{"num_hidden_layers": 12, "hidden_size": 512, "num_attention_heads": 12, "num_key_value_heads": 12, "head_dim": 64, "intermediate_size": 2048, "vocab_size": 16384, "hidden_act": "squared_relu", "norm": "rmsnorm", "norm_place": "pre", "norm_eps": 1e-06, "positions": "rope", "rope_theta": 404000.0, "rope_fraction": 1.0, "qk_norm": true, "attn_scale": 0.125, "bias": "none", "tie_word_embeddings": true, "parallel_block": false, "extras": ["normalized values", "capped logits"], "init": "normal", "init_std_qkv": 0.0188, "init_std_o": 0.0153, "init_std_up": 0.0188, "init_std_down": 0.0, "optimizer": "cautious_adamw", "learning_rate": 0.000942, "beta1": 0.95, "beta2": 0.99, "weight_decay": 0.27, "lr_head": 0.00916, "warmup_steps": 431, "schedule": "wsd", "decay_fraction": 0.663, "decay_shape": "linear", "final_lr_fraction": 0.0, "batch_tokens": 131072, "max_seq_len": 1024, "doc_mask": false, "train_tokens": 650500000, "max_steps": 4963, "dataset": "wikipedia_en"}
Each number is 500 + 40 x the weight over its row's rms, rounded and kept within 0 to 999. Layers, rows and columns count from 0. Numbers have three digits each. The size before them is the row's rms in percent of the matrix's.

# layer 7 MLP up, 2048x512, rms 0.0412, rows 2003-2028, columns 384-511
108:433614542420561476439506555495445516486504548490514518521582456467511520519532498497544526428518402487566517457506502560392539470523515507495462515539478550386518474481439562496484432495502475537522522492480545563455509476503459497504495482528463462397493471520472530510492538432569480482486526474460455532509490480533499569493517525525476505507526479511630497564442539545511478411481
099:511478456507488565576423525475582432456493558516464493555522433467492502477529497460499493519500505415528482473562473480552540539472471539420434519476546492424427470543479586483538556471500465487540451506494515507490455454543444493505502448544564544499512541481420507479501484525513501421424512488496524426468555464516568471575499524513469467475525505510494457561475563529543415511510
103:468485507447494493484535518454470524457463457472532462462564511477455436553459568461527398530552487513440588488428483532519559489551534467475533570506475497497403512496479465513545485525569512501540498526473524532535502519564493510436447534520539491467447501483475536509518512534458494503531464511553447443507544458542456578529462471480470542532531486527503472468509518503498506459535
099:513476465438443500511493436514546469450500579463488472511529505483480495497492508451462454506511460453557531455482506493500415399568525500489428565517460516536424470529494487505521570480489487551452497476509474467509495482457506512459459505484502464521480521527541506479476486496418523496509474452518436474540488447468535489563433515479483468502457528450530387513545557480547507580457
108:459504487517471459438492553494550524562454489486484447512496447487506489571436532529563438527427460522444437540502517591503471519501478482480506507513484497489445449498489601532528536536525515533549520516492478501475518509460432500394497595482422465557497463589495536447498504455560457491508454536458527513498532413480573507518506487510462503497504499459504541449529568525464425509486
099:505563517460468520508443478434520533523503548497466592555546526481510452470524487464563495488528454477486500456512513576465525446520439514489487584529563490515477504498481528482522550551529503622530449499506492403486461484450452477454535420476572477504510500524554500497581502447485508507506528473468505512520560449547495487541415556516500432467570492545438456486521484522448493400476
101:470529503459536545553500487474499394528501487544518403531510478416503445507475569508499443563552582577510519483466508520512476463532496502466477469519446535443564473467502449548528422504528489553561516482499487461472509408465464513541505481494481467481458466548478494459513499499464508418485496478476545484509541461455531555513534448377479476447512574526514539492490540449482458460444
101:509523558510446476516493502549517429477497535539567455515458462456496541579508517487442491431455467478541517509524517476456555484520550502449532481448486576476499541483477454492554510472571476486438439479556493538517420464513513491460515509481567458520434482539476506546542413448551496507412518469468458520495528526489534588522501581416434531513467486451537538580464492431485468524418
103:451538549469457474437486491482498519516507573464480414501444463470441510506506467498468531530456489508609507482482560444470475436496503459530465475521438490528439477486424567467500633527528510567482566523522544484543517453510496563484482598481529473547499488451476521526451506393484461478553518489507490537463585479391510491544495402458497513554567469470521477526511441505588485520460
093:499508490508535488488554541561469477438543511513552518537537397478502498503543560454507464485465517496626525488495507561436510496590531564496513528491549507505496478530475504457533446513506445488477532525492422478530523460489468519558447633481467438499421546483539512495517494498578499487503414464550456494481578522493425508492504606505446539502529492489467491507571443489498458501563
099:510545383528459529526448573499520546510466504438459476547483484429500536530505525515506512506470502507488508501482481515448516537501532540499402535495463540505504436538496477481547516535498486493445572464443495466475477475502425456524578511475460511586510545539497463478529530518553537539520584507465516451544479441485540618509512529536423500543558507556490458474514522580600525466497
101:477519542524456471452505531548549444502441558518568492486436518490488450503516558536493524478506484572461460399455449520467513460501515519444457543584479565533526492474468588465588469515499462449485450473537486538551510488539510449434419425468443475509461552530568455475479494421516494531540505497486498559501473476596495477462476554540491445561525507573568527497504533470453449495528
101:516461487494541569511471458468511485570450532440531482561444534432541457544524461463446508543515534518502467395525477505432552445528506486452445553545436504497502537590475500472534515511483402558483469422516464429532505414514496519519546520512470416481493472470443472546460471540536478479498466551570531539548540518583458465451459557509439465527562431499541467440541507526463503514562
105:469466465513466539474463520471441549547537532509498457493476471428489441458488441481476421528445446534567545478500488479496481536519534507498545414449496530478471498556474487504502511490532484572501481506548521485453517509452495468476431536504569482594521444488517537478500478478524521548541523536504484442475560489492458610452517458495463502546552437480480490479515488613445499481510
104:483589469484501468500527508511463458418525485474506488485524453438515476466497538501431483498468489426493476479456479495459435491558492463480466598485455536551503475545455555491516510464486523516519458537465493477510515529496519493431472582504462479478478547541575502502547475494552518493471527530578536504541499518568467448524524441481506487429588503473596479546513477458468509511490
101:469541475457589492448585529502476520471507498471509531548539491484460460490431547454517429528486516493448515517509528491484464436494440490482485498459517520523564467505514541527508459533475449445504530502512554519499459464485464446537433549468431490442519453481450509567474474426539525464459479535487457479432464468398475472519534569515491514524501462596452471531570595532499503485485
096:473495503491493594565559546459591495478490471517471500561530497485517560458471505449500453558473568479461507391509446540547460446528522509467499583509594598407456528503520536484515490527572495468540539520495528486435483498505491494465508533536474492538523478535463455507490587479540504482494534539527458500518554495579511523567499466510499527412502472496477454462550568572434472515493
097:530540464516507522429523451572553493468463488481420396585530430492468487551486516504479491499562522427491440496441449522514609454543478546473460508554468521557523486491499476463546459473559420566561470494422529422553448489488490457462510552475507481555499469599497467503575525499488498472477494488544524445401534414509550577547485516503462468496450494565557441481507483543484521540556
099:488537487472534515487508467536477480498516593550491465437449535480515491496481491467452487530530528561558497504470496540532517494608371517474490520550462550512513527514483587570545399487506497491459506562528518427529545526488519414478477534478458523481449476533544544480489528489499495447528525607533471499435550486501551505555541611512453461466437492523490515500543466469456543474481
100:467471472501504462431466475477573508453421554511496536519456472448466435481449509476503528498474456495477453432515529440468459476517500476498524525488456572499560473554477595506492495530501505553520543455518611485548527522518401512521495445549441488517582475565527501466536503517516546476420573533512456492489516530466524428510526528478497467542537523509549479500520483483499489494513
103:424568528412428520562534551495494489443397532453517473461470564488513481510452503442434459495459508478506538518472515537534568595506437465527506510540454486463536476455513431535608497513530468511466462555537503567467483463501448500477492464521555493592503481510374485483501512474468518514417454430540495513521532494469528466463420439459482519510498518451511513512531516511521516504457
101:470492513465482494533531540506484487482535466482583483481453449435470531520546523518539465595528468455530480507481498476464515478529522483373512539510519514499504502503532477520516518488577437561432538456426454521437505509493507522557545555469506457529516373503516440467483573497461512486509510437514533536501498396513582451529480504450490476551544476472568463425458523488469441483539
108:568518501453468488490534486539465499528491596494595496542500457501461515541525472504550472485442471525517462503510482466502409462431470479516435566522470535479536599461503476452521519527544465517478515492496544557402418470571527471467433463543531508479433544485503576526499407414490520527486485492516505446522546472501506443491540467484483501471496513474499499486451478494446535519542
094:521512479478519575478509484516482475446510526461434586481527480485446433460452548485552481484448446533456534541454457470550457480422456543414489521512499482447459451494518516429494566503477523453498496526485547468500576534450504515539444501512489467476537469532480468498536491432486520534496526468482502509505506492441520504497516465499474528529485499528531504486548594447453490524454
088:514486512451485433457557545455449515437485519508514545514489459506466490511503506474510522509524548560483618503565490514514510557517431547496516465521506485499518466467444454520521549494548437522453505441488443549567551485434450497444551567487451471486530448532434550479500537472482568553523452519435523470446519453454489492511526479437486473515574511428476485511457529486462512546505
092:415501519510538496492524480474505483554475495494494603598506506482452517495501487533526490465543498480598533410493493523570510467523491477480555528587526543443545484532490483491459616505542438477504544483444456537497385518434513615493524476467457548516475427501474446502505478369435495531477428441535454454494480486491517529488487527486508470567522489530487449489541490562465535488465
# layer 7 MLP down (transposed), 2048x512, rms 0.0364, rows 2003-2027, columns 384-511
108:511468514536455450604514490547495445489490551496496496513483489504499550529506527502517512529534510452514489560484529562575585529530598507464450461483465505480447569488525472438482530503493460499512514451483501508517509482463467466559542501442539507546485545488464558579470521501548495506501601464525493551519546525445462484537485481536565514526511528506489584488457490518556525520537
098:539579534530517495480519468540441463431516494486512427536488478491558476609494520470510435520440501521458470470492562476500473554502450533534473552514499400515508432536492488510438546451493536477504556439439531483475477433560579515517509504531474445467499489448548537469550482562460515497453497475520551456538464540570604499488559486495549530503509438427515474422540560413577619498499
101:526509496440480510544495495507560524526552528448616440507507454535454439417560469522508520552479464561456484483463535502537406511497463505488546570533448534452494435510494528511497501501392458466525491515528487457492523563478505527451440486599448542506465516495449456478533537550495449484471524504497437548538504526480508554586537432482477477518519584493492511499497481531508434461506
105:470467485475453494552477551503539510477499474481478570409561556529470553513472440477514478446517526483566483486557490519488515532516554514427482525502504560515424460517524488568463522511461496455403509482465488536584531525441539538525556471435605504515508537534476548468486485579476495529562501492501517494474548502485491488504479458555554513492503597449541507443526494457443533459539
106:482550580586556461452478400453521515451430421466578495579462480555515514511499540490540502555539476485495510496523548532545464510519487552532524456510525487524455480503492523566550479508522498496508466482479496596461476445472466486456436492517479495475528561594499488547549469485470434468496596437508497538462447472519489457535445475496489508516481538483475578481385486460538489526528
094:447546537501427453557554493487570497453504565485471513460500548546498419465480529506498510561517470464556531508471493471582469553494495481512557498478528425486475530514496528530486494494483523542485498410467430548492480433506486538428473529501520496495496559531495447482483564470450490496462521502464467479588528522571518489478460540452479483403555504540451545508525481470395511517456
102:541456566488475468547437547499468534510406513494507422563490482477534450497530548512504488564459502484585501438533490478456478565531520471524568499474468474523528457555408522484459475481459477480518509546501575523550529508486450526527516530484492465476513527492551491459476507466522515447509402491521506479524431530561562474506493565514564493457519457399519490498458434480514535487545
099:521458488439476450497467526445531473550413449476461499543428519531524475459531514564517439547467523491444513532550440506512416544462430471548471451617542484453546507459572479562479576504498599525498497460460529490503532503478509524499490486454463541414471433471517477475487492501513485505538500489477544451504478471489463482477453552475514474480504426548584480472454450440471567517482
100:470586475497421488480410484491497468495490509518476464575492496489488418438488535475490537502512476567501477505497520493581558452510407505502470461486526516496461499533547466524461472495515533548404511616507508570484528472429466495498501541448467461464477523557410435471546517482526472467528518518543486558469523506489433461513553403511478502477538506476470540570424535496563468556439
092:462431437464557508489475523487503497512507562524504474467470536465489481503569476534484515549465432479482498563487430500490493489491498546551448507526447477592581542442468546566507519475549487496585527511484453520414492473467476504495490464448483497509541529485525522452611415510546531416478518502496491477556390518496526537551520474507422449491618518477492452543448492465488555443542
099:470550502513492536499526524545459529508517536452495581542498503551501515470424520439496522445490462492562449500514468552517542539456464562545539491519411509450485539458561473515418454522508454554534536511633501455449502491471518526560540539557557570511517555510449530545499571500482464525517454520470513480451415450472487486431441522497520493493477511519480446477564475476564472448485
100:494501530465472550509503587482527529413503473465495467519544481580526494557454462537467554483508553466587450446527485494513580448475443475532444485547453439466479502457471469542567497551529435467592527456508468542591520506524502456506496490538496558478528498525455453579483552464473495525533458545526513508418544513464462498518476488499504539457478527482464470570550509502544497528494
101:525444509503497504470519481451504460473508574503509476552505500536555556449511540512496498518494484483463553498526457501522497512491452505459466577518502544553484472493524495494499478466482471502532452512564450533482538527541517572451449492505540492436495428398499407507544500497490514449471482469517485557587477486428491460481542441513488516557575495423539494530484482491533532554587
102:572473468486463535404440511505509464517503492420486500475506555516456532544499529519521421484485510497567499501560516450536498443553545555497566581508480482513557492544456539514538471553547488531543511413440476503556513494490544515497467479522461482439462514528505548540533437560482450547493521496528434505520526537500527477488519493434529471440490564458516505417483503506513508468458
102:473460486491556477486473502487465467462436522430483503521585549394451474522510537563468489539468468518577529492509453436491471527581428554511566542507624396537518544520447465505554396423506473514467487530473535454531522504441458520488508494495494507508466467470515395480467482571557481548542584490452434542486468464459424557489526443461524490565557566487530519534589481468451480483559
106:477548484500623485509552451492527534489550417463437502514511492539541444466426528516525463553523471532493493522519432435532485537503534558498537488438556453518497463530483498501534525484472469519538533536525444529517519524535496492599409613499606482485480533479489549551479473530499471550511520481453500436489591442508442478503538489474499485501508502545512538508521500575549496488518
096:500532530559553546505529536609514551498539528447491552524428487556496508503495539493497509497471502506505538514483480539502509507459504466533473435496434447488501484453514488468535566517471506590503544414512452463463529508496530517531509467437529492506476503466512470519424491501466546545505509507479511517515497500465489458487436515428581464519429504510539546544526467489502530573451
096:536549504460483526510546460479552488444488481474484580505482524470492468574522436531453506487513501558505407470477553549499460505559419499478582444526523501462511503478570491484523448508500489513525447478450508421550582506499487498495495509409492448437471499472511470503515509495598490491508465401495510454436535444503470483483561584490472477501446484532490460458489557539498555486453
100:430523483494463575577480488469507457508439429473467518522551558506517535511473461497483466554466568535463499435487408486597505574494465441515524490553522530501449466571577542487458464508518486511506484537442532551504526547462466491573516439454532486540511432520544526505531461487450556501520508461554442492519478523492453594574467508530495482506518478532413491475534512496410529429514
104:513556500541501535476490542515455546478413526501513573534482475490510497455527518539448508549492449521462429505503521449539449544565444461506482431463430470539529532451545470453414440500482483532513524431466560415534452509496511473444499507528503506525524484543487505463519544474579571449482483519568516541499462430543530437566478479432506515397534471492489535522491581542448464563462
107:507521574552500411501521562522456466431442466524531550482457564446518497439520508537435477525570463553507515566486568556481450498473494504456528527525456459453536527487509612447518536488495517541463544554486448509528466457526502526510516454488472482527476464486511455504465486460506452493503503475496490430578548594504574611509480489393502476525504522513483480457488454576513444472558
102:461491568503541483501570476422502541502497488535453483462461488482495526579471478578523464501555538494484491601493438481493544544472511450457483520474519519467509480531453514473555513445457463465407476568537456542451478427398494555490486499453556503472564516515504457474631476448472520495518430507459496469549532521457583488489466499560497520478510515413469495470444511495457522466476
110:550517470481485512542482565497468480551447566548506457537572468445571476536603534512581536511452487475521470498492431474500517424508510440460485543444563462579535524487388500441518538465495480493525437501467556557507471480481444496510582585456524547505535568539503494549474491496434520467473495542514462484526538556499457494601473441432451517501525479441508513550485613552521497555553
095:584506529462529443521488480492516446527444517570503482445508481625516486475486464560459488493525478517450513473418535498530525504499532545597528549477526510508492535540489510528526497501494517419516497548567438543428476532523544526473447464511520579541483490528555458553503489456567525528483536463541502458525457500489507526482487414556504557481537495451497472522473513448470541526494
090:479456438467517459487492511402503539532442486469577465554574518445433479483474580504485455501460502451503435541444514535548530457510442445473396558543479490478475455459491538451537492565504497517536470507454574531486503462567541455500501510533501490505497475587518552514420543493541457471451516525554477512495437446524434475511470480490569505443539497577456545448530458517513529517524